{"num_hidden_layers": 13, "hidden_size": 256, "num_attention_heads": 3, "num_key_value_heads": 3, "head_dim": 64, "intermediate_size": 1024, "vocab_size": 32768, "hidden_act": "xielu", "norm": "layernorm", "norm_place": "pre", "norm_eps": 1e-06, "positions": "learned", "qk_norm": true, "attn_scale": 0.125, "bias": "none", "tie_word_embeddings": false, "parallel_block": false, "extras": ["gated attention", "capped logits"], "init": "trunc", "init_std_qkv": 0.0279, "init_std_o": 0.00547, "init_std_up": 0.0279, "init_std_down": 0.00547, "optimizer": "adam_variant", "learning_rate": 0.00178, "beta1": 0.95, "beta2": 0.98, "weight_decay": 0.22, "lr_head": 0.0116, "max_grad_norm": 2.0, "warmup_steps": 445, "schedule": "cos", "final_lr_fraction": 0.03, "batch_tokens": 262144, "max_seq_len": 512, "doc_mask": true, "train_tokens": 777900000, "max_steps": 2968, "dataset": "wikipedia_en"}
Each number is 128 + 24 x the weight over its row's rms, rounded and kept within 0 to 255. Layers, rows and columns count from 0. Numbers have three digits each. The size before them is the row's rms in percent of the matrix's.

# layer 3 MLP up, 1024x256, rms 0.0398, rows 497-551, columns 0-127
104:084136117155110112104137113108101140102144164128105078143151101118106118110119098085113168169110140124176155118132108103162174117097116170174163122101109107100141123104130131136116128116158102125130127144115090154157166152107172134111115059152117108132097158101109146095139130129159102088163122126143107101162103167057057109134155098103152090124133169139138132158126145114124100120110
098:107161095084113119167140120126084109121127148129129075128155132096159140122103152156137145125155072143125176103121143120123124159092154149125173139125151093148153152128157090103129090123102143109122138156134077133120171124162108146114098106132156125116121125102146162116092121126148097151118082136147126139183101120127168132179093102130140116148126092139167140140112120154108168114076
104:079148142105118081092172139121101167115119128077135095124133129104171123128131148109101152174122136129146159090114106109149108118121096110109167129138135152106154113119125128148122187152160119116132124155129084169140162137118156126143156085138146117148134127140086106112152134121132147172122139137143135139182083191105163123131177112121145124112138131099088156142132131156173149131129
089:151123120079114128119180094123143090123125112144110119122108136126116156147100170124158108111159160127116116103205114123141072177155157131141175105101104147122078099130108109098114125151124135160108094124125131171115092204136108144120129139103095169130111143152102113151162158133098182162091171093129130101124138123161129106111097143137110160123127094146147066111135125109149144126142
101:094147138150103122126151149120088105127148093071110105135151155149126147120109100098168154186132169112159093155143111155141155133157189160143151145136144134151093117090148075148149143122081131147152130104112108126133135124129140066126155107125099114148119156140082154117073150131170132140152105105171123121159150098113105147148100104105118132140184137078104129136132126155127113141131
104:094144162097127141126134086085132114121108116124103131128124130106137106121129142162109165160102194140103137113115156092097119097132128148139095111149132127120120108146162088098154139116132104139148135149122128084162096139153117131151142109138133126120126160150154141153111152144158136183128115107115118168142108122157172119121098137125165155149187087110123105148139158142128101164088
097:101097155115101128092147062153144182126108162119139103110162168114164079150117140112097139143107153152151146109105147097101123119096152135178146152128127119115113116123112114094131119135114115193136086142153096127151145081107194085119131147129141157188149185113145118144108132137079096101090139087133135139141085173120126133130140127152110137147137131106159164131104128096132124110091
103:119130152108096105132121104148133157112108087145116159118128115066111142117141094098117087081139144088117158116116155108116095137126105119148080097147115131146166149093149109123154112141150137126135142162147115087147153087135156137111153118151131152139102139081107147152138103162123146131155109127115128151160142099148121115120087123127104109121092096129126125142140156097099131145152
096:151149150090097108111129133139137151144121125126101137152115166110135142115144150127143144075155171106143117119131135086145138172132187071151116140163146135085124146128100146100141100149117146076089152143132079130125143112108191104144115115128181117148157141130109122123112137124090145148122127102113146148133116092133146147113100109120116122132137143133087139089176156137165142127145
092:149137168133101123169159129180094143153117128151150104146090075107138146139133103140083135155162108096157189092151132164111103115119132132146115099141125195099109113134125107130133095173081123121090133120126141107132095142142167121108118162123148129141127121125109137120162119141121154168122104117152140124175130155158157112138085094137188104095124116121111131158123076111143110112090
101:144150124095124059141156146128167145154095120159110099111156147164153104127112136106109174175126133146149166139095086125137098135138150090142131161077143125131145096099122113124116143163140108140091129130125138129192142123100083122131144126142126144141119154115119134112159136101126118152120155132129144134152113134096205132160135152130120104143142100157127146130135190177113138127108
102:118148142148110104121141127144147095140141152111100126115138171096142089132101159143111120151131139148143161165158136150084131104117124088125084107135158092133122100136148102148141105147108119094118152155096150123153095108180127130093149109131151131091104134147128152146169093122117100119063137119149122157119132139129128089119079155125110131137146119133103124138107131166157140104107
109:149119110074068107085143102090162140119123133110107126159120135107153115082127152116101140108116124118115168138116156078127129111170062124114126134158111116117137116150120158120099144123136103139111149084155117147104131135146121078154112104137123162138101130083118112155165143132143107155112121091119140096143151137108074173130135102161102088116123175140132099109127120153136141133125
105:130114144120108129093136156124165126113090106137115095119178118127117099088112143123103141114100110155115144152116099139069150099117076093111135119109121125118085119118147079152143137124116151118173132085134105125095182136188129166114138145110130159167120130131122163121155108150149106151105148121139135137106111145179106110129132082141119121076097106036109131133084098124109135139148
098:115144170110092114099153105171112116093096153129110097102150159150157125104107123105111131158110151121142156139117143127139094107148146141122132123114128126106135143109130074131097107196095151153136133125090143199100108108132182146153093102149116109181130136113068134124102142084154090108081112113156162131148110103164134149114102138146130145075132116081128098146096107156147146098143
095:129120135115129132107167092107137132154086092109132133119147143135160083101152142111189112145115155171097154161119174100123105153127165134130101127096127109167149152132152131107156080100106137128118140174129150072118107117108185118139141153141135106116143151104174098139142144147155180125125120095168119124126170136140156117127091116153086154158134121141111139130134136125137144154111
096:105149139142132133132092175129133094137166157125128149122138111149147119122150089123121081138112179072121088115100125134133119103121144102123102102155085150128159102124122084115155083127127068136084114123146159182156130141139156106174145115138151137118110153135169126120127106120122106181129105064113091114136108136119093127146137105111146141078110126159088143102144139145105139139129
100:084091147136139140116097109143132136105069124152109107152149146095127099112103155124128129092135123102142110092148132165139096102134120151131145143126125077128062136116144148102099119153160119188123149103120153157149125133130133095124118099128161129103138137134206169106136109181202149167114134099140137116116144103165147160187118105132138163117119105143152089175126090114128132144106
085:132147062102085123104134150101119124104146090144125136084143163092159087129123182129152125109113131075137125124128126143145086102183150139100133125117119165108122080127127095104108119122140137163089115114152138170136161079071103151132130169122133132139099135162114133141124096139105153124115125154125175149157122125138089153116094150129137135123124102144145092064147133129146109177126
094:127132104123123156175142132170148156122109164153111114094121136122126133089105120127135114134114113132142158110104141175103142117137133127112097125140119121126106153129131144144141170121117129169121134116133118084082125105117123135124145130151087149162108145134106092138146072133138129158119164065149107105130127141117083123135103086164146144088128117128125108104176138129159133104108
108:122123174146113114078147138122152123097077146138139138154137111091107109118107160121135119151146120123137157146143156104107154111089107143093123149105159105105116124114120129125087150186138198112105145114096151128129143111142147138130155120139102127103122130141141151164126121133133117119151170134158098135143109186109182109099159133099155124143119132105122140133129166164133141154073
106:143127091139121100125102139171117152163136152102131175118102085181147145094115146117109074089138124106152173137159102138123139158150107096128146115092132128139128137116156127126121132188137123132083155111125136155149107138115109109084120117166097134115113172102092126139141090101111117122126133105124119117137101095109117110146135110118087135150112148132099129121117116113145113145112
107:131104191154145125107091112172162125145119100098121106112120160145155121099114138111108117105095126082112137107130110140136111157122085114155163112106162130121136147090153123132144092156080144121127098121154095146089126166136147121149145131142090139190094144113112163143141115134153152157106109111131154120126119107158100140170114102131094137120140138114151132121092130169156196119134
097:134087108145096095154160138105136097126099168115145107119109144121103150109150139089104094127128124115128103116116140136115116152149122148113100129133138163135170158125122147101140107119142146124165137094120143137127128125087153131147132161144144126146127111187106119121140057127104161137118134140137106128149132133089118157139100090124140100123158136111144077148092107147164133141092
094:114084117123098117123135138159132109135167107168117170151126123126131090117127093128126125099144089121135098154152130094133122159120127109133084146122154127105099173141109086111175138155145195150131149106125120153120142149134130162138115132105163172123141138133134166109084142091178147097111139131123117159142104122109130120085144140104156126122139104168133105112108146164113125154104
108:113135099147137141137132126133136157115108119107121101129137119088117124064124146125124113143150127120119132135101120136118139105134141140125123139149081109159139126066152136123118107100160156171166093156102095093104130154154116121119178124108144138090138151138152153105095092138129149157121130142125116153125115110165133149139070119154158130110092091120134111105160133141101148114129
105:103136121138141094153128126122133167099129180131099133104126153185121136099103133137134147120147154128133108120107113167127119159164145138171119112112088163125171117124120124149121123101115122088104164173123078141135167133101121093152142116115161146138166127143132159112079103105142123161149112140148142107073123101143090120179126110117142146156124105159146103073162115148088157150117
102:098124136118102128130132159141128175139140156146115167154129146100144110133147154124130102083120149123156123106162105103152110101117172142143142125103119143137135124132143158103120139132105141151143150182137133118100136134124164096122124118135133092109115117159108161119128151115165070154106137135123128091126177078083117153124118126113141111130127141166132112156153184095145136146142
102:116124108104105108129137120183140104115120156130111095133157131098137095108132103095118111151145098120124100146139148105131119102123086165121120155129119134091124170114159104082154154145167091137145105153109121104124082133100162101138142116160121158135135138143063123106084076168138112105168151101133140161122147154169123111088164090110092106106141094095142130143098126140111123099106
100:144124117125108148136132119129129096140105168166140130118102142190160124096107119127070146115168140119160122105155130145175132114133140122147132131143118128169110126131097110122120104142121167100092165140104141102160138109161118121179102097124156113130129127135129138132119119114069121125137155130157134111139104133131136106156116126122127162127149147114129074088161189165120138131135
106:139145129124107133118090128114124111132092128154072097117118148110133100131146170109104104124141183123130115148111138125123148120102132141146098080149119106173080125110101154124127128142161132175124149130123125113135162128110129140122166127110179126139125142145152140108096124152195127116151140139143162151118101201136149143173129115132157123122108118101104092117132104132092099106105
105:095098143131105120103145134129135129141125138151137107163112150142154145133130149123109074167144140128122176101104110126080132103092124115144130130133117111152124114145158111154141174128126189134123164122160174148145177139114118065159132162178117143139137163134166163142144130138117101150144107117138122146133123149129177116114191133141122117144117153112112160136089120152181143120141
085:137095168110118113137108138099146143163155139152103172150100090116125089107138079153108130134114117152143167186126101135153115120123131098151146136135081144145106121111109102130156120133147110157156154127125135176128117119167117120132114112147113168115122178118083161144119137150141130090136082102102110120135109114125142121060113108102191157130125156136110111113128146157145132104113
099:099170150122138117144138094088172094106103147113096150128113158132111154136082134120098129143182127125135174096102157176100112123148151138175139128157156126126153122112108094082146114104143126148157124152083131149069152153119128117094137165119145120115165113128140104137100177147140101176131147131115167117114137147137165121132115136143146117097119105120157065128117158147144159116140
098:113137195128105111161136103103143121108131097122087145093167136113124129152092132096105128152116170081136153117131180138109137130099124113109137102106111163118132121124099131099178060164131181110112126125133135149139151130106123147139118114105095140127125138161095138128127133094130166170055126131092132156128133105130166128159161090076130114125170172138098120112113135137164128134115
109:118159158103115112173146116063164141157124114120106147121131117101122135148102156126102120069143172116165106175118152101128139113119128111143136166083148129135136148119134099164155105140102200180117132110133154120151130092125123105113145097121139172127128167124169118122107123086096149144106150132110122141152123130111112160142124128169106167147085128128102111145150114103140092115135
115:123123129094118149107125138128171094136139122120147110128142142138120117134109172097161076143153114128162126141072115132114133131114147127172147129119150159135157133099148077119111152063107153153078096135106140131104083086148161108120150133142141084161111136146172145132127146155171108124148118144120129096158097154146124125080088123111126139093126109096085120152097103125109147131122
085:130153143128112114124135092109137131136119080142110091140163144133120150117109144098104082144144168160095112114163155171155100142141153117132145121134118125115119091135154073101118152151129121118106151143119147112116121105099146130105111114126116105168139113128115131095126147138178189141133100118173092134130139115124126076115123120129159155122187098101103082141124170163122166072135
097:148151176132125109144153091134113134099114118126130181105168113151135116134135131143141146101183084135116188088147177150139100155135142162136113166116138111104156124134142093103125090160128127111113133131074119139173120116137136097106100106127100153153114153116186174127107180107160161128134093117124114136142153090150167126154130127137158131102100097149105158111146143131100147125115
096:116135164105120143158098095094183142143145142104135165105108170113122136152174125072113125088107158109127134109081110091126159100142085144137121104142076101121134152130118116133127168101089130112142121090099135137139108155127162133151143127092135121124128145085124102139103131132141140083107119099083160142156158178121169127095164136142101160094107134112109134143137097155075137093146
095:171153133096133106131106133110174170110136102108119036142117131111185126136124163096108128179125141107138158102151134135159123123090182104134148132175154137091119120148084149176127157126110129120108120097111152129116092123114124135146165116140129077170123113106110145135115117087109094118095096082117128109141134121162143178126121124112137164139155094135130148105111134126129090123100
104:115128141109124117116170120142144115100131140134139137121140144107123093110125137117145140097173144178114146111115118111112159143140112137122138153136162120145155110093127114134169142163135110143174141113145125119120132119142134122117113111165117141159099153102119134107144163139123096108109173101137177115120115098145104125096166099137184096128118140109161100116101149088103112134101
101:092124122097139156127158102095104152097127154104103163122135130139157135106073156126117173107108163117166175112109109134119135145114176160166127120120150110113159094103140071131131115124151111111159103168136110112151113131117152146116148134119107116129142132152137083120150104170129148172119124179118140118108108123126126151140111138115124144129148149167094108116137153148105148167107
094:122146117108106094111178137100127099127072160101134120124100131095155130095131153102115104122140135095102192114130135161126114160118155145097119110110125113130082128125136106116154152167127149148123141118094162154166098163134094112137123111145089137088123121124141167152165146077128157146095105119115127138068133147132135130123147138077122125146137162144165110105130108158159141097089
093:134114129176122146138122082132107117109120138104148137126128141148123141135125117127130130072110169092133127123096117144141127132123101124184103136141133190133183135095141114131104113128094106103148116076123125146148132131128116122166119114146143129166133133119092132128131103090141093163135099121103114136154122114153096090140095139055100118116150132160161165163155113147089134127126
100:105105121131125138125120130103128150090106156141108142154136172110151107172162106130134110156104139111134128108074108121097145121148130159167135119107102152089162065126139149154124161174106120151112099119150093134157140146133099174120101104151116119104086132121114107152161141127110065136139096091095129082120145127112098111148119174096104082127145122132135132113132111158124134139115
100:128151144141110123100123124152093161130096181117155137112136136131117104119143174116135127125122172119130121100126158136138115137130083118156138141106079124111137116119115145116140108114132138139093142143151073079152079119133131083102141106149155178133139125144124130153122091186125164113115125133152134118189122126111092100117128080129092125114143108194142143103161161157137092148091
096:080121163132117074093146105168132138135104142136119122111127126090115103148088136132132121114106142113127122096135100164116134123160134095124168141145142159121144158126128131134124117120112097107084153086133084096123179127160133149150127127081109190140141139163158128121153101097113122145160123133141149126099129127115110137129144111168136088092114103112103062149136136167149136132125
110:159168170127116123150113090134117067171119143131123120129141145180161117127109125136115158124143134084156083124130132165118090106151111125129107102100147121122099130161124084103114113167089152106107139110161138177127132137145163145074107146112112095156112171113163120111131107098136169135117122090175128176140108154167148107094135112138099146162124111101114128121126172142125142159137
113:156135140122131130149127090114108109176103134145123121115121132154138108112126104128095093181119108110139167116151120160140100119109107111127090150107177102134103118121139170101145100104090152165127146104111125123096101121146129114131159131166114133102130139136128110104108101125114166100128132131130134161150108108135130098105124095110110188154115136123108130102125141151103119123139
107:118099163170111122109140145115136159114089096110111080125152123110165110126138131122180081129123124129109141120127077112144144173115138175131164107110084078112142136114157119165146111134189165132120112154177133128157116144146138132172128154159126099155154147145131144097131066146182074133128144132116102161113130113104124138114134127132163127106086101111136126121112101155112159095113
101:131127127141073128113109132106141146085087129122111174100158114148160150145135111137123104102112121101140118146126108122138127145129140163141121079126099153130149138097111113108165073136107083125162140130135078143113190156113091138142162135120156121153126148159075162155174141142153110184121155100118158113163113127110088153125091107082119130137111122101133142095084122154123114112074
099:118127132090119133134149115095157114171141113124140102113147122115158124110125141130127164100124140115151117119157118138127096124137139110136160127132176096091133154074158178112122074128100105118153117116135134123132163090182134093105118092147108140129135169127135128127104131176128145141104109116136166132148120131178120159104093115128131148118113146103168140146142128113100134175088
108:141157151169151075080131151100117126122088110141140132142144098109152158095128112129095106124172157142149177115142157092109100112093117168163097139091111135152151101110149105109125138151147134176144114147154157131145181126102130133169130148123144137101101143141132167099169105090134148091122122110144124093111124139110131107117131146132127142125122136112130114164105137121102107141113
108:149114147092121087151116115132110148141122159123123081067122168110130142149111126074097141146127141173153163186125127144159102097101128111110145129140153126128137129096120106083129109150106147077110134129113137129113103103124115138138163116104138106129134130119115109110127095157154187121099076133153115140150164141124083093131114133108183129180108164118128094111145143182125098138118
# layer 3 MLP down (transposed), 1024x256, rms 0.0321, rows 497-550, columns 0-127
105:109172139092133126102110125116162127157152107092123175140108108083065111088150053110183108133126146103119113113142170141082124104132095076120158121185147142123114151138120093115152108085116110124142151096112141134129100098143126173153154139131152161095133110147128183136137130117136078144096095124143125109123104132149146076096133150129155144135145132100128153164162123120106142114160
101:121146111160131133194145142074156122156146100111145114164141093104151099116167088143099122150119112168129167118149140124135103131159167127125155142115159140122138088128128123137121145115111135111132141166139105141105099151131144149133133111119143166104109126118098115111062068113144129084121142087097138104109086140091150101219130156127138181113092127137121152155126117116149159110146
103:127147177094114133139109120118144173123161122121125135115104093096139089105185129095162140133120137130135114137136129113101100148126123131154099128121115169129098173131136113102126111164138141097139106137113139102148128152118141159112125119115163151125138098102079129112121138131126136118089121141117139152087127115167136130107146128123128148133116136104167153091138130094111139110161
091:128137082127146093121100143142094118144121139140161112140143145114102154128159069122115138146111123117108120113169125140136177137100106092119128124110147123120131122121133114128134153120175073090137124117107112135176182128125147126132138088153135125113131127111140115139133114130068118157115141149154125141142090131126118107133161170125147138143152095147078160164123106104124145088145
095:131105157150152099086146105141099109163076141154118160100143124119082113122149133147131142088138111137136108174127161139105098083130095120134118143120184125147142127126127160088155147133123133131153152124153105077150098114151134117112105101146147130105136125142145174085175109136138143158129117083146135117091158066127166108073140140093097122114144084091112143127136130166147114093124
096:101155121099128120150135120118131144144147085121120117154150142106132099131131127129124128129126182106109101150102141176126109100155062133120142106143139141114125100124101085112091159102145103142115185138127125083125129116157119163135160108122139164097127116113094135125126117136150151133134122112141138166104142146150110109112102142129156133113158120143104109149147164105119132147142
113:148110132136118108071130114166139172138103125130114117089144141144131089153094125131122153143123143169148138077119135129133133132091152133137137125160118137143127099144127123106115145154106123143147107136172080123160167071121122116111114131118133131156137189099175131126102129171127105148067115078118131116122116149139103149116144111194126148172152147162166130101105171116105128129058
090:097104149119115143135154106131162128094127145138106119108150168111126161154109125142153141171139142171116123089147159180127129175114125144106133088127188136092112130120129142112108145105111115138140132136118062137093159122143145149114148106086150130119118115139128105116148163159097174138127150141139134163110137110142116123132126105112171132130148138121114112114089134100151133151166
082:147137135132105089149134145174144108114145163130080096120125129137123136180184128147116157115148142138137157125096177097113139162067105151155112128155130152089161136141166074134133144113146111122157110140147097093152206138115123146105103103132151134135134117164124119102122144126131121120133176120107137140136123110129101140134124120079117151110122107132096131113129123174127138140140
086:092086108149153131114139103089136116101117099122109138147186127126138114094127200112066126122124179103145143116131115088124132151105118119119137094130119113185194152114135104106157122100152110108163171089119126119128132112110086119130167117142110148094119129115156130132111128151126142094135181120145150171138112155130132120134172170137118152170096157160102138138128132143123144133111
111:141097149102117084121158129108133131152103148096145072115145133099105116158124130103113183130104112153132180153116141090119145147120142105121146130110136105127080146108101098110137166149159113135099105133068127117150113124109131102111074144127108096140162213181171147125168112088163151153103119120147154152148120168146194147138134161093122154151146148133136127128103117120124127148117
091:118129129100130120088121161140170070132164095110124153099095171096071092114159142124157130119133139147126123136141122092154162110124142086149089100145124134151067128118110097151079143114150124125167111115092151139141116127130141141102129101136163080138152152110087108146120128132089146109104147139115135134141104124165114120160093132112139152135150147128112127125152117131179149126133
108:130129168083143125141117138116079085116147123148108121165106160139086116113144111142127104107112131138141146112140117157116119147108127151143097126134147117089121110139107116132087102113098117160095133150098138127141158112158139130113141118118172115095147126103131110133153126135098085150133114188096102137112157146188102099134147126116164149098107124124096126147110119141137106121165
108:128128118153188094179103126104104128183127153159148158122116119147114170133095078131110129119124120165147110118127136094184106114141133155180142137127122105086130113115107115107117134103147111087109159115135149128150102152111050108126118106179129100103116102160117111133138113102114152146165099127142157114134118118095146078116140117119119118164123096121096156153140128133165115144137
089:139159159122161129133120153113120182090115106144155137140168146131111123111150092136110111124140173152135161115077138128143114089105137093075137126120102111095076119099128082136117114076071150090092131150089122171085134140124139158141167110105136095157148090117087127157100093155153130128155170146147132100129127114164140072129116129122122105141123132149153134136150113163108141095156
101:126140142129134138154113165123095142129116074126158127185116153139174085116097114164179116139105165135131113134124134141152114127133114131132144127107118120147116155151124112070127116149129139152123119212169115086084136135117107121116102127137129164103133119090105084128135126125171163115094100126122133158128110124142146095164110124181141144136139110114125113099120153107120094140095
099:124139097134102147156151127116108144115099139128112148142113113122134123140097136128105134108148081157124167134122141121137123130132104138135121143103164098125097106120125109158118193098157199131159116133101107121116123124130101092115128144115122138118144146148129126158126117131149144103135174176147167120100135091129185113125139137159110144160099113106130111134144124116102156135061
090:131120154114114173168073146142105176130135172134148134142130133158148096103124128158089097099125121105138122141089125151114103102148139161131169133080078110174126140151109110145107145141127154132082115126128140144142117166129130147133089122097148145126115162185100124136120150158146111056153109128119100132126162102162150123165081116133126140127121073131125105157133115116142122142102
095:173121137147120130125119130063125146121174132142106164123137105151150120151149088072133117137135091162126135123118124158116127095089138124140104120157143134161132134124145127114132137167134152106117146100136085127152094154150145147099108112138113157141143164093095115099123091110157156129106099090135140132153138123130158119103146121135118107134151102120147166133094132110124147095117
101:097130129111151119100161137134114149131138134126123102140135174120139131080102158118130099145120159148145159104179147100178095097120128161156133125090117139084140122127125150134124103161155144124102122134153065133144137123112114100116116120131140100122146138157154127162134169139141136080142090121139117124114149124155164135162101112129132109147091112138120153091128139096144106113117
104:123133121125125099112141128156105107132142094114130157130124102152119128144114125120118158124124116100156109139128126123128124160073132137093145120119122144099153138145099105151094127177138140136119143161118116114133094131118092149126130108112096122122101111147119095133087122094160100133138116138123139137166151103115149121113152111089137150119172115119136145111140156203109165128157
097:114134124089095139158158169104157171139131118154105115090126177093121090146177117148137118117103143106127107138056153126159181099114133142107126156141133150155099147107126075152169114105118114162145137128113133088111145143126113156158130145103147144112137121128142102113124117182142154107084148116097137159122154167152126156158072112100137174086125147094104115149156176130147122114114
112:148097181095108095115119073083144108157107125143104149111125119130160127105151138140128120120133091098138134115148119148162074174132106102136105119191135125125127182100128113112162095174128147134081115101154129139162095154156128134132100131145095150132134117118144177122112144123132146120083099071123127111123137114123146109097098137145096112147168127103157078084143165160102132132138
105:115140068111140149128104120100178159132142095145145112136149121100134172139142130123141119135140118147125161196136145143167170099107101126103091132139099100144138121107107154159157113099139141103168112094120137147137131104107111134130115144144122131131134149148098161118172134111127134092107138150140109157112153123119129169073111099144139161101137140116104158136173116117194167155102
095:124186121145098124135143164121159109110094123127138086163156147149108179111101151119109129146094137136118129122112127135137159098114132160112171152146126127112116112156126152133120122111129166138128118171138125122163127109113125096127125111131144136127154071074165072135111157147136090136162142128131118128120140151150124135130119150105076120115126162115159159155095067138147139094165
114:114107135132139106156172129179153120129104114141089141119130111031119121120161166104154144101112136104121127143182101158127176142107141106136100127124126137176077144137113130121121131124139139172134113123134126145133108164155107129128136099116106102110115122135119134138097152184108105130164139122104113109138101109136161165139136091120124134119116157126156102113131122104147158107099
111:131153109106117139096137147092088122145123078111136175155096113104110140113098129151119149097113148155147190089128117113122141063093108091145128132071141108112130095113155054114110180175134114138137105103132095138090116139139091115128144123122188122181111124104076146148107147147196105100134088121125145149132116144139154119123155115137133122104098117150133194111122117085128153101117
090:151113129149104124102128119144156109117119167116112076134138150129127106145141125133124193151124105133132123126111141109103128143063155129120152121134150147115143169160135140153169141127134140128111126107113137147159144098170121167127112134141111193136120099150108164103143119106194163123086141111141138138125093108159135093092137150035105127136115145152145162162124106114068160139150
108:116144144116148120134142117129118127116136073132128141138080124118124113144079101158193128153165128176125093108157098145137106099118170137119121145152124088157111132116110155155107130097106115150139083164148081101092124105152119092119105133124131146087123140169152103155154141150133136119143129121128156138155099096094102187087113129130165133114131144113098099123094099120110143109153
094:090085183100117142105121103101114162122114094122134152145112144073101174134148148113121154110122110165138153151088138109159114148111113098141133124118166107164133123130151119128144166122112093138174124118133155191155110141143118086143111166137108155118117081161140138135155169119178133094114135141115133143108062101146156138104091110104134120104122134123143122147144134121149102146152
113:139135117117162141160098140127141083125148117156135097121145146120124088145158146129125098128166135130125183148151109119144128104140132126104133149090138105143122131120129179150142101134136165140123132113145153169101088136134134111139125147117121129118144126141158123160167108139137177115117157083163151117139096163149154123127110095161126127141110148160129111102131148113125089083122
098:110092134134109167098087144122116143130103141133144166113068105144166168106107085153144084122157099141135101128123135102151135119095103085129153111144127104155140136160147138090091103114120144116144112107123101131152158138109116128151136153116118140127097120123093128142085146110136141139111115108095134104141170130164109152144133161110106075105168128161147141104106171150118138108177
086:095153115117114103150133138165151086151104061109116176131169106094146152126143087112115086183115154120135157115098113132135128083146112105149159124163119118167147131116131100131115134123140173090144108127135128094088131130155134124141114109146114139128130145080137163137137090164154089106142178125136106121080136095094152176156115116096152111124144099119144124142137089154109129110132
104:143073099156167131136112166108100156156178163153124117137132151161124091087140107117166154135120165126120082126117134115140125103111132099134112126091101151109144120149162090112149144160130086132128107075132090142113161136125147156156131130120104120107126125120147109117161042118110127106153085085150090120129145106126101129145182124100176148119139120125132185133130110128109136160139
097:116122141158131108111122112154117112155126148111121103140132066110113108127116091093129128149141102117138131123134126115102131183159132152117116127097147125077113119116126119135127112176135134123170144163140151129105128124152140148142111135141134170132142143147158146084172117115153131123160142106106157123104141156143180186095107112068120152121098095126128141191129136138118121130114
113:125159074121124146120113097165099111094112144130123142170144079108110111158118114132130105095132156143146107149097150076121104162084157150159132147126131150129107130143122153133098109112106147175099118145153136134171142126080132137139145129169146151125110175120131114110116150141161093118157120122103087136135125120169125165130115158111121111119141144133148145104110118136109088101093
106:147154108127085130140128073195159148126122175126128092139095102159122151114142135131115093135165104125139153127131145151122066122142100132136127123111157145094111126147126104082168174087136130108130132138079087145124086132124131142148133145122111140166117136138156097109157117118154137168132133146122110109164107129104123111104137123114149125122138111140135132122139101128130133111186
083:147108131151102126174113167133139132125147125117133199138141086143114125139129138157140126114163124109153125119109113133157127110148127137153096159114122146164146193105126148122115088154159130118148127123123120156125100109166160134136154113105109129152137093092121108123157121163100136104126128091103143139093132180130161091145149139077136081151115093103144160109153096156082095137096
090:172131086146120119160126135137133068125113099122138126108112112189145128121112168136102116170135138134139107130102132175173163085105118104154108122149145147115121114154120119148121163121140132114130139178111098130106147083118074131131142109128127150108127083109090088122108091143133145089140157158123181119120139115177100119140096160184160131143129139099128144107114096202157169107120
097:159112141150144101119136122164099107104098118135153103109205058172157172128067094129182142134144127156118111111146106170091124163105139141123111116147173133097130102156158136145139129119141103133142119188158129128123145112109088160132128154104148139128112107086098114094126097132129104170107138100143100111131197093127110099108155135108151094176119128116126135159130123119158128129139
087:142110125143149133170157147113139170119129143143132146153178126145140069126137127113065152114163098146132152082135144087123163096100110124104148133163147103135161134140132126181151135074158112113155137081152144118142094111121182140098117136088151131095094130154099107149143141143088139154100102123108156124160133144137131139092172124136089099166131141117126146154152108134126119133118
102:106138120138132140124123117156101130119152110127146172101100137152106125120154103171124142113129138144140073111139115214112129137091124125148117123158131149125155118087111124094114174092131114129159122115163119133143122157136103101112158113146135144186145158140138154111101073128113150130143099092134123105172131115106122059136115132096145101180159146154128127135106127158118092155165
094:122155143135125126157129154117131149153140100131138138104079152105110160136140078110143137069136152123120098135134117109100152150127118115097101132142108127073131143106146132125096138122146072147178113150130151162127146098156128120115112155111162115065135129186124068127103105130205113126138135141107121117155102139106129142110144108127172118096149095147138136134076152093110118140139
080:132123101123105134123142128115108109103114106131145161107143133057126129111180116135128171108101135133115202136113120140127153143116158134115139136095135142162156143135150097117093124155129105098141161142092133125167128097098119167137142098151117109062096122159121121128098170068102119129126113123135092155121137137100122141131152104107143122131118149138128176163136145099096153108109
092:132141133123142161075117193110140134116085123128124165107105104106142107169131118138124143180140086143150091148130110148120104127119146097138159141135164121089103147119108079123165165120148148143120145130127095095128128155130125157133112149110135137126136144116211132126091138101126153102121101097121104142128174131105104101121126116152154128119141136111109086145096152131114132123139
114:116136173124152107132104135081113133137131119144120155098112115129129127107148103111160060126160145060122122153185094120128137121064132107128100114097125087106085127119141147103146110153152167149102132137085148121123092161142161129124143119121140173111134122153152150140132116111168156116091097177132150115134100142125091112132145109104159146111141126146123113087125142097096156122134
097:152092092146117125161110137132130141140115143128098143103093137103137123150159109095142139143132092162128120135140078140084137105116127140125141135145133134174124077123134160117127128099137185139084148133129127181144112147162165136103154135119119154132114096130161142143131102112097141156138115134114129113109154130060097103136139111147098165132136099119076115121121120125133061128144
093:165101097169140119133162111126115163159110120135113112132126145159150125114101129129128114179153141113117128066158133145160100133100117139136157102108134137103131143131150120153102129134139146135136160158136076116131117121106112094132115148122127107139107131146106111136118091122119103104162129141127184170126148159131081138127202143173149106125117109163132140112123108126163135133161
106:119117099102085142128136120118164143182113165127133158124123118091103139061193199119121098087123187139145131131120124126147125173059131124137125123111131152084150145106114151171138131150133131146113108132109142075097096187138113129149104169114115123142112129151107158108134113140125077128144125136097054136117118117101172159113081129135142093155158162124111151149115098122113124101147
112:139163171153111101129130101118166122137104145099143064137103110144146177116097139135148121130147147144122089099134123113149101125143143119157154143118109101101120110136145140155118116122099121123129086147081121152111132128140096089095074138149117081136131122092156113138147165098114105119110128152111105143141087189120156182120081171166148111106140170164122099122128143101162156130122
106:100120165153121133148131137154162121098141116146105140115139119109154116142202149134184135166127148113113096187089148149115143148099129155124159140144095092158135131144139153148101111179098131157143154091097155111136123165118132141143120142129123160115146125096168120119087146114104098138121121092123096130108102118135131125100101096101088121107089127138108131137121118108107143113115
110:122127131114115139070114142103135114135107137150102112096151145081152085114154155135144113142128108133121167152136119162130131124056128134152130109137135106134088122123141130125165144109137129120121116098116142122119119114122113156150110141086144111136137158103170174156189173085137120148145163096126085121130117123144101119139125128128157121145128102122095113112112173127139124075061
098:144122089111143143129107162140116125152180103125105145099140113125131109101122119149140148104144149087133100112146136116105167144175119167123151123149164161148140151133118169126101107154140066113138089129109098139170160131129136125140114133121145160126136133125102151112141095131157166171168109096143114130137171161163150108150120139130125133109071107124194140125139094089117124147108
112:129122130151129119131140139130169119109161144136154128131104171141133166120165164144088131090150108146139127145113111140138118135106149114129109150132102124057117152110128136141135105128131122136125114114068147119131095100123134178139128118123136117134112144155158112136117098107126096129126094156130074131131111162114134096117136095099132114145112094121151112087102147115152136122172